config = dict(
    num_hidden_layers=16,
    hidden_size=96,
    num_attention_heads=3,
    num_key_value_heads=3,
    head_dim=32,
    intermediate_size=192,
    vocab_size=7133,
    hidden_act='tanh_gelu',
    norm='layernorm',
    norm_place='pre',
    norm_eps=1e-05,
    positions='rope',
    rope_theta=10000.0,
    rope_fraction=0.5,
    qk_norm=False,
    attn_scale=0.177,
    bias='none',
    tie_word_embeddings=False,
    parallel_block=True,
    init='normal',
    init_std_qkv=0.0498,
    init_std_o=0.00881,
    init_std_up=0.0498,
    init_std_down=0.00623,
    optimizer='adam_atan2',
    learning_rate=0.00191,
    lr_mult_o=1.12,
    beta1=0.9,
    beta2=0.95,
    lr_head=0.00603,
    max_grad_norm=2.0,
    warmup_steps=228,
    schedule='wsd',
    decay_fraction=0.414,
    decay_shape='exp',
    final_lr_fraction=0.0,
    batch_tokens=[8192, 16384],
    max_seq_len=256,
    doc_mask=True,
    train_tokens=130600000,
    max_steps=11288,
    dataset='wikipedia_en',
)
Each number is 128 + 24 x the weight over its row's rms, rounded and kept within 0 to 255. Layers, rows and columns count from 0. Numbers have three digits each. The size before them is the row's rms in percent of the matrix's.

# up: layer 10 MLP up, 192x96, rms 0.182, rows 6-134, columns 0-47
# down: layer 10 MLP down (transposed), 192x96, rms 0.175, rows 6-133, columns 0-47
up6 109:161086134108139106156131138087144168106095115071113174096131205148123142102129131130154157108107129132123170135115110121168163140143104132121152
down6 119:117136108103113141126171135152123108124084139107127133154125093131177158157125134134141125124214173130124086110144126113152158120168159120148126
up7 109:129115070138086125145114190109143168108108140128155139098094147123113093179123141164195106158137151144093118084106150132133132124138142116162138
down7 134:128149117134121119131140145111141133102111151134126145128113150115136110148129113127168127119255132149129133126108137102117133155125122130140146
up8 101:129183148153118113137148184122153114121134125112131119122104116158129136139133175138144122125127126116142119095044130128141101095143126095135151
down8 094:134093117114142141130139144146133169142101115091150128139150164111115131132165108075116093158160138109098144142135056147137164131151117142120129
up9 088:150111144141101141121171132131143145150123110173116126097042138101155152149073139095133095151119138145124095127170141153158134146121140097161111
down9 084:116142138123126126129109117118115093107140155106138108155135106131130139114165111146113210100110117173154141180147118119130202126134115165060126
up10 084:143123084103121156162102140148171161156102129177104154127094171132143076140096114099120113159129110133128142082121138115160108145139151093168138
down10 091:123107150143150133094122096164121116155128135117122140140136110114175131137123092136105123116168139141149132148105122141122098108144126200121108
up11 106:140123138122131139191097121098153123073080144128115151111130162093162095155134152150152108169103098141122164184128083121139155155132157130106155
down11 109:108136127090177134134154135122099107112142098113106138132089137128135139130114125134140143101139117150124185135140148152119127085119141138161117
up12 096:111136141178167096136102121079136126160128101119161134155051113121140110143139144162154143118119150131118115101123144134103130122137174140161153
down12 092:110133135115111109144106155132152151105139167099093122132117120157138121135132119131095080150069103129131167153118090108099096140126138166114115
up13 083:130089116126109150123157134132134144086123129136101120117107149117149121158082100083125097134129115183098167108131163148161118131136080131066118
down13 089:151150153124183144103119104103098144145118172112132126151144137164102124101142109146093144150179114115156144170152121096155107103126110110115114
up14 101:121093166127122127112168120130133137111042110178123167131065148118139122114099178140151112161092123117135107140123113155118162112135136111134151
down14 099:134115149126122068119128138138129159101150122113115106124119113137080079150108149149119138150131100114165145153091136135077120159102141135145144
up15 176:146119088154101087113134183103122161111116109116123175119110162113130107134118123131203104119136174183094101129103156119109146090119115134169165
down15 156:140147120136111090129107145130128137119135118133133146120125118123136117148122127109144128130255142120120125117134144139119144126111139131116126
up16 091:096144130139114144100117124131175137056113122135167107116097144141146150112129105121112104147096131150137144115124084174140096113148127096125080
down16 088:128143103149119129106131118097131169115085168108141163168140149113145178110089106130128171145162126141125118108131145149136168091136153138121123
up17 095:125122110194088097141173124129152122131096116127121138125128145175196123124116115124148148134100127119144111103140155146109139145118137112148123
down17 094:097148089083119093166162100110066127137132130100122099131130112145138182111122133162088168124101128105127130110188138149114141121134100168152120
up18 104:148134163146144114110170163113149153125113143136117148073136125162126148112131132104167163143118111131118141117079117127117122124113106142137156
down18 106:123146061111130131098127088106159096110160111092104148192109135116105173113109146126146133118172138178172097126143149136125146143159139118130132
up19 095:138149131136101127120108155140118149140161132106149154114103091126128105173096145159150173099122091121153072149092128138127146138123092123139144
down19 101:125135136118117125131124074119102119104115115172136140148117121143140163125095124133097117112222139115111154137152142112112127155139099134094160
up20 098:163136141134068130134126123164173152112068197131136133109158121139177154145118168151123118147113139121136127125115093122126168148117137091151149
down20 089:117147095125158086122142152085094149128155067100151132144106109134124136150148153102124148131158114164156169117122133130131113085140094119128114
up21 099:161180120176143112114150136140104096122072098141119137127156115173131126161087071107152122159122138133085132118103164109108127172119141136095106
down21 110:078109129113154122175114111110143138161158154115110121149123131154151130122149128124088137118035123129138095152144094097148126112112103146134111
up22 114:123159095149093114151140167130128140096101171133162162113127161112154119169103119122139141167127151128127109115088139133132113168117158128178116
down22 107:119126133113095110147126129117140165078114151109113095115117127143125139120150135128135136125231116121158142147132148098075138142120124120179123
up23 100:103128136118118091155110131111138144163133142105094142151140110131118123116116078176134118116112185116161135140100160149127140132123118123119107
down23 098:136119143128141136133143169107106124126117107172085131085142115110070128120131129106123114135114152117136103139134151134137130108148092187121167
up24 103:118117143173101122155146139118129128104085144154167167113109150116137100131123123121180141148127144154101094139097127158143156121115133125121150
down24 108:131141103135113161135105143115136146110127124143137094159136133094129144153146140142145122124255122105120114119127149111106103120099153145153156
up25 087:124132150122139107100115152169154158151153183127157154100103126135134103117094129145116160169123108156113122114123085120168135126144081099141132
down25 086:141086122136143123119144127141104143163165121135106123161114083105123134145182101093138134125165135128123121123126149174128133106136143189117119
up26 095:131111138076078096128098122178117109107122152113112152166122159104140145135111172142131093107103113142140126107086130108136078124145157124114099
down26 085:151142157127127138120126134122164119119068114113146083123106139146143142130148183071138126088124139113110118085149167092148145127132163164092130
up27 102:116147107148141136149143174155191127109076114145148120138155128140149124149136143173134098130113106118129087151131085172123132087126139112148123
down27 097:119127166130130115102104082159115128105126114106127104127149121141106123157164097121174092112148145136133149178126122150085097155131155166114151
up28 096:175160105142077117112134175095142154111134113159153119134091148133166129146086195121154120122121126153152092098126129113101134149137126155145133
down28 093:081140131095142127131133145116098107106146110084131135159142145097118131108106149127136099141223127085156128099155158138138175128124117143113150
up29 091:124123101138148129107110148120124131083161089160153122128099123159115142110126121126165147109102118108114164085116095129151068129147128141105093
down29 084:126127157135156120139114129075097153134098131119150129131144110122151143143122106135094128077209120128156157138134151123172077145149138132139116
up30 091:116180133139085103149107145162169125121127174133118122135117138151127124141116168146113051121126115149133114106112110169171170134126126133151112
down30 083:136106117104165139105124139133091169103140110106165087095140098145128130108122150119111151105101123129133147133131162079123097140118119131100142
up31 111:162097166155117106123124147121142127145129176138113159114118163179131148122125099163146162100118130134075127072099119136120147115120123115113123
down31 111:126129109142117125140095117135154092105142151094106149158133115137154110156132092133106132142198137152151171146156122100144088116123178154120162
up32 100:126077124164077130127147181082108113113140142164114176125121153129133061111131095124161100109120156122129148132146123146185117140163134149118127
down32 106:133121147158132101110130131121120148131137114160159122150120121125142113151132137104135144150255139122131116104094164142093120115136155133126138
up33 092:133197131108129112103124137146130117145145093165156131160118117111147133159132134152101105158113161141133121140136147117185152105140096171137129
down33 083:132140164116110126147069100126141087162147144122144132111141161127120114060121111147122157113179114115122160120150123125103112129139109112144135
up34 088:134134125151130116107094114157124127135139121151111134121136102108150133126111112159130122147104094122095133117143175154168131139158133114140149
down34 097:106119137124123165109127128094119133102144139152122093144096139167128165149134111105122130118222126103156107139167168147102132151126115164112128
up35 092:081095111071126129147127159109123102150153128117144160166115169123165091148117061129151113134125155120142143117133110120159097114133161121144129
down35 085:149104140135123134121157117157091091154108099171127085103106123143113136125099166147045142143149124118125137145139150134128150086133150142154122
up36 091:112135143102093118140116135133112113153160146132082136165106102088135086180062134173123136098109146131148130114128127140097138145148134146090109
down36 084:109078153131167141136161120124098131131107079141119140100114128140108152128179114131111119147200128085127154133139142112127112084101126141158116
up37 107:132144093123117134096119194176139166110118106148184133128100148123126111166119178152146128144124158123122130088122161150126094132154123134139143
down37 115:139116138093101131127130114114179126122112161138151109147106136091145126167125107121168138122216116115113125161122156081144128138146116118145147
up38 091:150119087132100141091101106109173108099093131162118129099115091108158129126120143088156170106096128116107120153126099107119130130127119121122112
down38 098:144101142120108108117111126180128100092141148093108104131116136115121097125146108098118157167181103147137126144116154102151150138130135147150099
up39 122:181147066143117111136114150153170176130073151125094159134106134118110092126127139147135104146129148136113103142112096109115133139136136138163145
down39 121:128112139167126142129134173191139137092122131140089110136142145159116145145147102119159094136219126131130127095138140140138127129127130098124138
up40 089:114121106154097094131121135119160141123121128164182125170141108133124136123130126150118100093115164108098073122095130091123133172143122150155117
down40 085:119139167125128140141119086142141110140094116161063127136151094142139121120148115124125137159072126130146128100116107149088160118152123093164133
up41 101:116117163145126119079124129154158137128121102096107135124161130133135102154141141139157038125119140140121118138145147113132157098130107076149140
down41 102:153111157144104099176164129107070144106120157100126143113118152136145130116077136134138142168156143127108096130126151150109105123088114153145127
up42 097:109125091129099125139132141138148160102103118139110137142132136133169126098143159167171136170122138117141094091165102130100144104142139142118142
down42 096:119112125130137110143151126144152107181124111110128127139132120137097153095114112090090142098050110144118116132129128144173123134138141127118096
up43 100:163131095139101166166092137134208112103070159145132162109126151123143129150127155151131141131118090119127131124092137159170124110142135112111126
down43 090:121139175129129178104141111116118131125154118120108152129080127132087167097113115123118090132103113145120150095123183141126117095155129139101134
up44 090:145140113135101132111170127138129185112133121123162136138119128157134143116104120140125150124092117149163128159124161107117138179114130121136109
down44 091:119133152132090147142116127160116145120140088100148122124157114133092135135157093134143070134166104128123120148124089147115130114110136094178101
up45 110:102160089121128095152131194134136100113103147178111135142122142130125169145126121159136102159125166135119150084118091138162120102159178134124149
down45 106:153123145145146165105102144170125143099137120077105173119152146113107101116134150089111150123167119104129124134180115131090127114126142097156157
up46 103:085138125138083107145094140155132165134140154159114126128085124146127140157115143114115139127116131117174083106077121144104114123143114146169114
down46 097:165083128102142118132122137133143152147128133120112115058158167131114138110111139163109108138184125115097120093132130126109114159097124139135111
up47 090:138152154118084132144148154156122115147136146095115144192168109107133102121111106145134160075127135158117076110095141086109137083125107129093165
down47 097:091100108070159156123131141172110125131130126106127113140159152165139147130109126158111118129059116104114117153164098107133128123126072132121121
up48 098:156149112154080079123117140106148139132131184175120150097114097143116117167107157151124049140118153096107092127131131132115169148123132123119174
down48 101:113131089117126135112079151110127148136109074183126153124166141168139122087131077104126180136156123147138176136153107129135120098104168150128099
up49 105:110111152168120127137120144099150150132107178151125137128107103130129119138088165130131153117109140090143153091068114106100110152128097151139139
down49 097:160104144143166147115110150141116135154134126164094141086160130093094170121132130118091111109169155110113166096178138121082140072062138142123157
up50 096:117146137123115128086147137118104115082151129152097125109121130119128131168060147116124079106113150176124126110095129097150099148121175122118093
down50 088:157133138098164170129120117114119101106105124054134106128107138142145176109164129104095178167127108100125135139158173154133138128167142131130145
up51 095:157124130164104115117133166074106120136132133168138131188110125129124089147115094128134114165120178156155153092101134076099126172114126152141148
down51 100:122106141121133122105123131144121141108153085126104148128126119112108126144144169104126150120224186142101114114125085176135106114110143103173093
up52 103:104159117119107112138139198141156146105106136147152135149149148173134141148112136108124147148119141142135111062097116057104122134119142122161135
down52 098:140143138147134137124124124127156133147160104139142130129134150106153125149107137162120126144091138099090116106156109213118157113103114135123102
up53 091:171138126103108108087154175127153143093129129092121130163103129125173110127104120130128122097123150174131127088094155115157148141110139114105152
down53 087:115131136158130133155119084100109134141141106127123133104166150153100168082157111137136154116158168094126156140148110130097105100178125126122136
up54 098:161142113131111129136158134124120196127092092146143161127060147141149137102123133099147139166108124140138159083116086125147093175123151128140132
down54 098:126103137126129113095197109151153113169119168087090113156146132114124136175127129171112155094176104118123126154123136117110136116136141151116109
up55 105:135146134159151096104156131107118127134151104107162155179126142117116109136137093143134114116109157130123139076152109118115160154106108140117134
down55 103:144117139117142171108120129110103103115102142141118144132124147153095186125151154130115170129184115152172139100116107128156135132152101157114110
up56 101:161161100126150123107106111139146129119086100083101177128121154118133076166125128135133116171113093139161115146154152091145110140140127171148152
down56 097:120153180078105154131117176122142125104098102111108123138115136157123120162126140128134108123107110167095153098173114118103132127119126105103172
up57 102:130099068115095133136091138154162113146113126123140156179104162121168141183082116155125142162113088103133093132114116132100115081148105128137117
down57 095:120108157148097089086118067109135132141142128182125135144121112123128162162129111147150161130154116136141095089140152178127121113123093106112135
up58 102:110120103178084078114210120125126094141118147154116176094121126139165126097107137118116157085099125109121090131098112177129136135120112119128123
down58 105:129151066106124089114126115099116116092132111139104113137115126115111153131125135183103138078121126114120095111159113118129151138102141187153110
up59 111:107155137104119114139130128116103139136124131141153178106098143134150119143068127144132149123127128091122129140078133127166128142168089169124128
down59 113:128135132127083093142150116120117131109138148133148119153120117120131135124117123137133118136244130143113121127157103160089106152140130128125113
up60 108:134106127117133124129138141129131131138156120111125140115151118091108099184135186126156077123117136115163126154113068155114109134172163120131110
down60 102:119158146090098113122108128167104114110179116132146141126131116107126111123131122098094181175179090115137120106107108137137120118122159132141145
up61 086:106123129154113140095160131159121124143138102119177145095126102136145133141086165158146145116104115161099108176142147088120141112125112143104123
down61 093:152113109116119162147118094142102155081166127114087158108117110135096121111138106141119118114192119104127129131116174171154133152077152147147156
up62 098:132115089164093150130120122113139101132123093076088128066135155149165144141106138134110140149108157103090090106163126121120105166132116141155177
down62 091:146142127104104101085091120120094161114095178105104124114118167152176146149148105135111134164088145098137149069109130106157130140094143106120159
up63 099:133184144130109167118136126137098121112108124146132160108129128125151176162104114100167145123103125121104113142114118125124096180161122117111139
down63 093:113146142141117156118175136135154138135097140100140077094133167153092165105116108091120150129130075126184146150112133114125152153172151135113160
up64 116:135094138134079101143109122125148097167155143134135143161139149110173137101122114141175140099090184143123098127085106092099106118135111136142127
down64 130:142131147130095130115095118152125107128128115121137127118143134193131111163160091104129123084135106138129177155161114157115111106128132097143135
up65 093:100119132115125094134132123117139160150129093091125135173133115117134109144141127130150096123111087116111105142124138154128142143168172132111159
down65 088:114151096149149115119129126157140129137166155173107117075174134120117165088111145130106119084137088117150139116119143133125096117127098095144117
up66 111:170122117123123117135134108149121178097128132106108154106096098107123123137134143114160135173107143082074149149171114177123146158142171107109170
down66 116:123135129096135124197123142100155134160110096154181067181141126103160140105126126131145108115125145125088133166117161142114118109147127154085165
up67 097:125148118187093120119142122140127089156123127118153178143104127127151143128077126122125131106113140122135109125123147179105132136123150131124103
down67 098:123116109120173113100142126109106132129135102143111130152099112120114155117139107121147138103127105136180131134122132115133141076127133149105121
up68 111:161099132107138112141104191117122169160119108130138145194103127156142123153103097132139106112117107112134113130145115141147126182137118133145121
down68 122:172148090089157139137152133096154137126143167117110136113134104132133129117121124112146122162120116106117106094122129146121125142144126137113197
up69 099:113109095109138109182096146126134134152121101108126166184132161086143133133134099143170116136122116151155139160121105154127093097157092107149125
down69 096:149122117109152121120146130085150123155143113128123120095159088096117094178135174157131138127164130136121137151118112131083127090093129131164137
up70 101:144145106120106128144127121113141139127124135123098158149127134128128101124131194125169114132117122166136073128141158118100139129173148124140185
down70 096:117128158122159133155166095118115127141160149137134110128140142104120091164084115169087091172135063130160138098111108124139112144179123133128096
up71 093:107152131128072050112152114133154105118149150176142134133117124081138123127101130104150110076110140141092120105138128126081104122126152121128087
down71 092:126119095101126148130134161128151120117125123115159153145082162171142130150163152123121142104070121090143147132137156146133208133167128141116154
up72 109:133093136112119139131157140125111149096098136163117117111111125153121149105133120087147115128100146150156083097127132142131168104191109120159146
down72 110:106114162121119138110127147117097125119120127137155137144148109093149157124115124141131124140145171123143098153151125143128149087105093100091141
up73 088:152122135141116088113156152151125120120113139146149125174140143152118135139101101124163098093113129171096112102115163063132142126125118120100130
down73 089:121128132092095153168112100119138111128120093125092137087165118133133112153155117103105130142090147107148137145168088173082144137163133133148130
up74 110:136126106154114109162111154062148142090118121100115167132116175115136159105122143132169159166116110176159154115096115104070129137137093105139192
down74 114:142132115129119153136129123093135073135119106147134170126127081124124122070133121143144154148154102193157127147117095088086128127134121142117150
up75 091:105161089135127152112084123142133102169116114128133127130084149139182124116095126110131093157108110122118107055150159147111125139115125097143154
down75 091:124119142130092093105129120112109167101097134145136120145111144109156146095138120114109103174103133130137106099120118131091163154050120138140159
up76 085:127145117172144078137153154134138118080085123144077133085133089155122145102130139107122138181118129159122150145112161141143158140140102151131132
down76 089:124111100135124165112121095134170146155149138126136065139128151133144154131149130114079115113129156134126121168140102080132090138137100108118100
up77 099:141119136160101130138106131123169145126094164136130170092100178131144115138134093109136117133117156135152145114105092117114152168156122078139138
down77 095:116125106113147142167148171103107102118149097149144128152136123119101150126138129148150109112188133136122115105102129123172121124123136145108145
up78 111:155127119118119120099160145136143132147135159172118146096118148102114098163101120123146107138114108119155150102065072122136117130160161116190108
down78 116:122123136115130138147112134121171085135134118184116104106130082097105087152120108084128110112115127111080125139109113152145115129133106120098128
up79 087:108134126095124120144120111175127130176112112126159139137139152109148126128108141125114092184098126168137098112084096116130139155112143151120121
down79 081:136136145132132151128134147098122131138140140135093121090121117134135155130168094062130169102169093109164128153118138155091128128115151118141108
up80 097:134163116120118108123077136118133152124122098124179148139089188127170121132087138126200146145126156122145122139132106117081081119144133166102128
down80 099:099127113125124146119103118124111123161120127150153128113131128108098140081110139100121121121214113102142114112176124116171142192126083133152130
up81 097:110148140137118145126101135126113164129134102180140104140084140165133118139112131137150080134090140153147125114167153162077172146120116159122136
down81 097:105113135077085162105127127139133130142118136113134149140135124103117104151133105159126106110193155119088106144125120189133177098093137121136131
up82 107:128159100094146117148113149176149131104127152154166138185089121160120138099072133165124096115114103156093091135101141116118101109144112151148115
down82 103:125072152158140130135105128100113125139112062078119130085131133126135122104138127098125179114062125120134106158147153120133156112167149134110131
up83 101:155179086145111099090153138151148123100125134108142151125137114143175175132124108145161143134114172107128132145116142169080117109156100119103125
down83 095:105104138117110127117127106101159122157126123161120063128116166127118115094147086097108128152091113117127148127094125101152194131153103129137106
up84 100:144113111122087107109108165135118155124129126116092147133095109160113102108112085115125158108133167136131117093106129147096144143216151105109152
down84 107:128126123145098112106114117140120118123134115132164138146144133066133115147128156098106110142239155118132125134158137161113126147073166144129128
up85 109:171156138131139135127119141114118116142109093135113153094127132157086137109137085113129129147100102125125096122100176118135075108154099147129159
down85 117:116168096142163158082123145106102129153144142108137129131103154144134116096150115119153072135122113153142143102089149132103080148112096104123172
up86 101:188112113144092133133111129159169162122108139142125129138138139152122136154097145108128100140128138173126104117104138165176155148164141106155100
down86 110:116110114110143079120155130113112158099121135120159086171129136157109154142139135121138100101100108106132163133121153095104123142118116134116130
up87 090:157139158126124153172166120140127130112113149099158131099113134112105136133132082101124134157102143124153171103090069149169133135134123126139118
down87 093:113137119156117082084157152152146147093114146131101110150117100085143136129137171106131143125167117113088076142157195120114142142103135136153120
up88 096:160101170182117104105123126080131148158127163092124147092136104121113142142139103108139115099115158120118128165121125148106127159132113063156137
down88 092:129156144107146139126161122177106143125097082132155113123106114099119182128069148135140131159155110099136147095131167148115143090136151132122116
up89 117:107128100159084131126126141137123093148138126169186159099144115140158086158130083131164146129105147177160147116100143124123130161151107128130147
down89 132:098138096154105099150100130104110116114161074196143133131129137097119119147126131088124146144203113181166130139098150129099117115120133164154117
up90 096:118113116166084105131140115113129110113103197101115159137129107180142145112099106155137140133120138142161111088130106134102161118117121120141132
down90 091:176127098115150134155110147145142115143125076122108096119140169133124113145143141120126145113047123118094138134151128137135094180156137156140126
up91 095:129162085138107109165115128179190147140078147177160131144106182124146133134099130125124143139122131144122101084115107114117132102169152084120113
down91 096:137089149154123114109135129088126167141121165097127148146123094111106134125137120127113107114050159124101123128140144158106146106121118122114111
up92 089:134141100129125146120122130158127118186125125113171150138100121133144080130125127133136103143107119156145092127122086107132125108128160161127081
down92 088:154099140136126140113127116109103138114139110130108147115101135146113133078158139133146091133158074163084133138131174157152120098098091160095148
up93 099:116132128118141111179167120159156156160103162104157155147146129125146108106135144196127128186117123125112114097095124127091142130126133096174169
down93 088:142127155118121144110125121097112091107118105100124123096137122130079147098143148106124130138096135179114113160141148135137124127111110155084113
up94 079:155181121112123101179138126121178063179134133155147110126153118125136161124130111161132134132112106155122119145130158121096132133106100090108136
down94 089:106112118137109129117121178104129151109094172144113143145096119170112129154134112100161090140035150107127100132126103126132133127149117136143129
up95 095:179159097184092107100105144126162093175136114170139093122138104112126157165096112169136092112108144164147117112111092107143091112128117120122115
down95 106:139117108109127110107089163171143088131125123185171094137112111133128115149110144130143162098141151140143149136123116099122151075113116168086145
up96 097:161111107134106092111123137144124098127110138124123117115139138104121102165097105131142128116126157131141123144074092124124175178123137128123162
down96 092:119103126168170105146148102132128154138112173132127116143156093142128173098143131113114128102144110159123102128130153156134115085154108124139103
up97 089:149117096125122089107123139082119108128109121132153133147137093155170147132106117120178106126116152126097138088146116149099094145113194089130154
down97 094:144137084114139124111125111141141103154126139136142105144118128144150097132095133173094143116042114141147152142126124116139106148081109120155122
up98 084:111112117163111113110186129132146079093084133155138116093129164169143102118134130097139099141122136162139089106125099159170106117126130107154095
down98 083:096123143102153141132121083071115127114110148132110092169137118150112171138157111148106135164124100132132132156187146108076132128126108170116108
up99 102:127125136127105096110083159139117122107125119140081120127127106125116102144115112173146113102101147169165150134151105108139100145139134159116138
down99 107:120102088138145124127155118097139108109143173133151117129089113112155141158086162125140096120157129110128128132104155112131144105134068170129141
up100 093:142149123111084112165119140114185116154124113161125117134102117102160125179101110115129111172114133105119096102125163114145124123200162101101137
down100 087:129137108159160137132125080117109147145146097132089159105137103104128127108139140112137172123109117165133164108153100182140143111150150100149113
up101 087:161128153175070133131084128129145157094117115140109137130132096133166189122085141169123148085106106095117131131094145114112133150137104161102124
down101 091:202097108145140142162112145109115100123103152113110110086129128098090123133142125112097089131216131122102125126161147126120137075134120124175117
up102 120:100126140086065136112120125138122123108125115151122144116120097110130128174101148123127087155113148111147097122130110115101098075174146117160117
down102 135:101086129125099148172130126139094146111105119165119135155132121118088144159143140052104139102163193108095097151171137141119116115132137129137137
up103 088:157102121151104136142124133113155115142162116096134114146122127114131138120109145139121102086115117105128103111110114141119159111116139145122130
down103 089:142154124082167155120084184116071145103129127124115130108143102144103110110104131100092148109165136126129114148130154142135142099121127160131158
up104 102:150111117139143103139144136118133084083151112109174158162109158100129161115154118175191119101104126108097110120153127095104126111147121111148179
down104 106:163103136123136103089103099093136136136130148088138088130147140134167098154094095165114136125148142143141162095146139079130117139109141111178141
up105 110:175156135169078155162097103078119159087137117131091155096132130154157149143136112122135148141113129123150100117102099138102121132177150106121140
down105 110:104114132111136138155178141141090140124139109114136109165103140149131105099111140101114119152218108138142111126087165126159128131090131152128173
up106 110:094129145119135149120088116147127152136090115111121146114110119151133153212111127152144088140112116100131124128139108174117103104169113127129106
down106 098:090166159126155126102102120145100168125152095133124148059130101174083146121140110114094110126121130155134103115123090149137178126156112119137150
up107 102:161125113162125101159153141127175096132086164152093134154145143086143139154095097131137108110107144111103146155141099166087078138124144115115145
down107 093:109146119070151144157145118111105106116121130137154064090133133141129119138101151093135138169132109099147141160108141125125129080147101136137119
up108 094:100124115171158107179138123094124119132111111100102161121094150129144118148104159110152085118099096109140139152136136153107119097126144144143096
down108 105:147108188148095127123180150095101127129143101147123125125084138108117097095088120122116100148144088076134154098124143139130161096131157138123141
up109 091:169131127160099105118127108142156111130109134149089132153091115090133138167094129132146079147124115165075133121109115137141135151126140095153099
down109 088:117122114117145087107118127127130129122134118150135120135160141158161140084183114109110151181130166105161129130130155095107081120160151137117153
up110 102:090112107104137099127123165112109130085094159146139139117079144173157147142084155131144163116118091144108131081089113118114127116147142131190121
down110 096:099134185151109156161120113139128146148116154176106175124151135118149122155132134141105132158103107114098121121166118107111140104127144086145144
up111 091:138084108082133159130146146119128095173093130144162150153094154062132085164116077130148094110109113128143148107115086169156149129148130151149133
down111 088:135137135079094095101090111138139158171158075134127099107141099152128134120125141151064158130129144135148144109103135129103087084108121149112139
up112 088:111101167104120129126133136080146135131081120093154133146101171152151151090118111123127141096116126156069126073105158105153137121126138147154152
down112 080:140129116156113136125133099148114128132116132112115112121143105124114145111163132127114097128185152157153125157154092118085130107113104122172102
up113 101:116146147168140104148112142109149106130140099140131123100156120116124123121123111128156106129115157128148129148118072161141174091135101077108121
down113 096:163103127114141151132128132098116088149131104093116116140118146135156112134123097080105111118127133129147128157137169125114188137125161130135109
up114 104:130112125131131087076138172085120162131147144127120142115115155118148072140121113122157114137146179135132136090100135118134132118124142135143179
down114 118:151099112137139127122115121137115103116126101127139125130132112140121157119135110125141123112255132128121105127108138136137132119114142125133139
up115 098:095115144119128115139134116163123156131077140162140125101137129165139130171093113115093118135115155107090121119075158088144201148125118099139109
down115 090:123149121151148147124149114097075104139148099078124163121106124128100120114172131098136148099133118171157163124153137154103087132131126181122116
up116 105:141156099131106124088106125147179104115135105162169125148109141158114142169106113114133110130117104138178104081080094125134075121134137138165113
down116 111:097136087084159087079151146090142160115120146179140136166118134139100137149102102118112126078142201138127098144145123131136095111150116129110169
up117 102:134158126100123145177113147142162104153111119099113173113139146093143132131113127169140174133114128167122141125116166165136119154182129117142151
down117 094:183132143147106144166127102108096120120171129097114140151079088102079117125145120140142119153169137131130125117142093185155114156121135097108153
up118 092:149192112138128128129120151123189144138141138142165153105055157144152122168141159116139167151130127108142125117110114107134137117150120140161130
down118 087:079100108080157098176142144111109130136132133149134083140130122111129153132109116101096123096143119127113159115109159135192108160119088135116122
up119 082:104114118115107150108130148167152147124113130091159120126133178169138114133131144151123107142106130174108117111124107091150149161110147113140115
down119 083:111144152107125138155141135125089148157157120143091118122124139143079120104165163094113152117201122137109150135134139171105121121093110173117108
up120 103:102110150151089093126104127117129141143121104135167143154130103118159123104116147187147158116110132142096112144115158124109130147141131155091111
down120 098:118129129145152140126151158164061157128153118145091110141119095107088120118149138096142123125146085082158099100136136149144072143080103104124149
up121 092:116153069127112123153134127122193134104120122148144116155107113155141116096115135089121129163129138107140108068146165096128132116124161102161188
down121 086:092129167129178156097136057114089103151121160114115109126144126125124115105128127109111118095162127176118123132189101104146130162147161123106107
up122 088:122137121100119104131101139142148126136103150126122158153129153136135081127133169147135120129136136163110141119097107145159132112241139113144150
down122 091:120102172149110157117136130102099150100143086133116142127106106128116147143145091115106115134149154097113134141152148122146109150044113102131113
up123 103:155109114087152148133118142147144143149096126139147160108090134107138120142098156150127111125116125119086136113120132133145137144184174101112117
down123 093:151130124123120118130103090109120098182129132128112143129142101112123068153166169116119158184110124099158148117184110131139111141147099106101166
up124 094:140159069126110121119123139129124093156135124137185144142119123150116132106116161126146120100124168096125093116120125077111138145118200115161156
down124 085:130084154099148143135124104128118154101129145128112090112146151105128118148114111164139130144042119117102109124169156170122127115132090112113074
up125 101:141125148127087080165103155118144124149144110101111118119144111173158110138126107116142118110120137091162157135136135136139124150176113139098158
down125 113:152138175119135170133092115144120123094144144163136130107093135138155102117125150100155131178136151154149154129100128096133127124123127150128129
up126 114:090108117172099109114072138177123145103129138120131139146132094159164137111119174103148151136120097169128114147118109101098122095122160112146149
down126 103:156156133135089103130087129169140131129101174117132109096173131101147146092122109128112105098170115130102124125130133114131141196100196097139118
up127 101:117103161143095134146111137139190133128114138119146150124100138159151116141129136117133116136105130134134150167146095144149094121111094054148116
down127 093:159157120116151122127165126103101202130105152121119148147110193141131160082117121073121170163131180099156092126116141127098165140065127132128080
up128 115:098105132126109110152086136134183142157074146144125133126084166155167148120088127145148138132120105115077113094079095146096138121151105096142131
down128 114:120086148162110153121079114160139142126106133137134138102148087134148118122162066114112110115183129136117161137112118153110101125136138155105104
up129 092:152131108119132143148091133136114139131114129101172152163105146152127152129129095154188157079108104109099126122103170139124157165142114101178147
down129 087:100118152134132127122158107103141131173124122135105129117079133130121186130122163117090104162116198130119096147139129139159140128107111078110111
up130 095:167146133100109106109139179136167163089091099115136147148125150156122080161131130118117166109125136127123119096139129104158140168144120132125157
down130 098:132082105135081147125133130099116113128132130130145126153116090081129164138148126157152102103187136145157170118173098148124130104119113122119136
up131 110:134126084152105090090163173096119162107120113129113167104118124121139116140116099146150100109137168159104138127117147094123144105129139164162148
down131 126:165122116133127095127137151116120111130127123158137140136138104127093112112139140113171130130255127121120116114110154143117116104122136113116136
up132 112:151142109177114068124115141139130130120111090155145120182112101134141155159102129164174117115111118148125136141154088132094080135142138120112132
down132 117:149151105112118091137103121128142117129134073169139111119106126130181166118102152113135133111095134108102114140154145111123146144152111139110131
up133 105:154121115133124131133129128125114151102111103106114192075140126151131142133112154116178131128128115137131111128134136119143092101144088066141110
down133 110:111125145151161134127135132134110094140122141094118150168136099081125098127131063133168142145207091172163110127140080086103120156144169131127114
up134 097:176129079157130124117126135111164117127122117072178128177097175094159165127104103150147109125107094141107121113146120118113115104121091131177150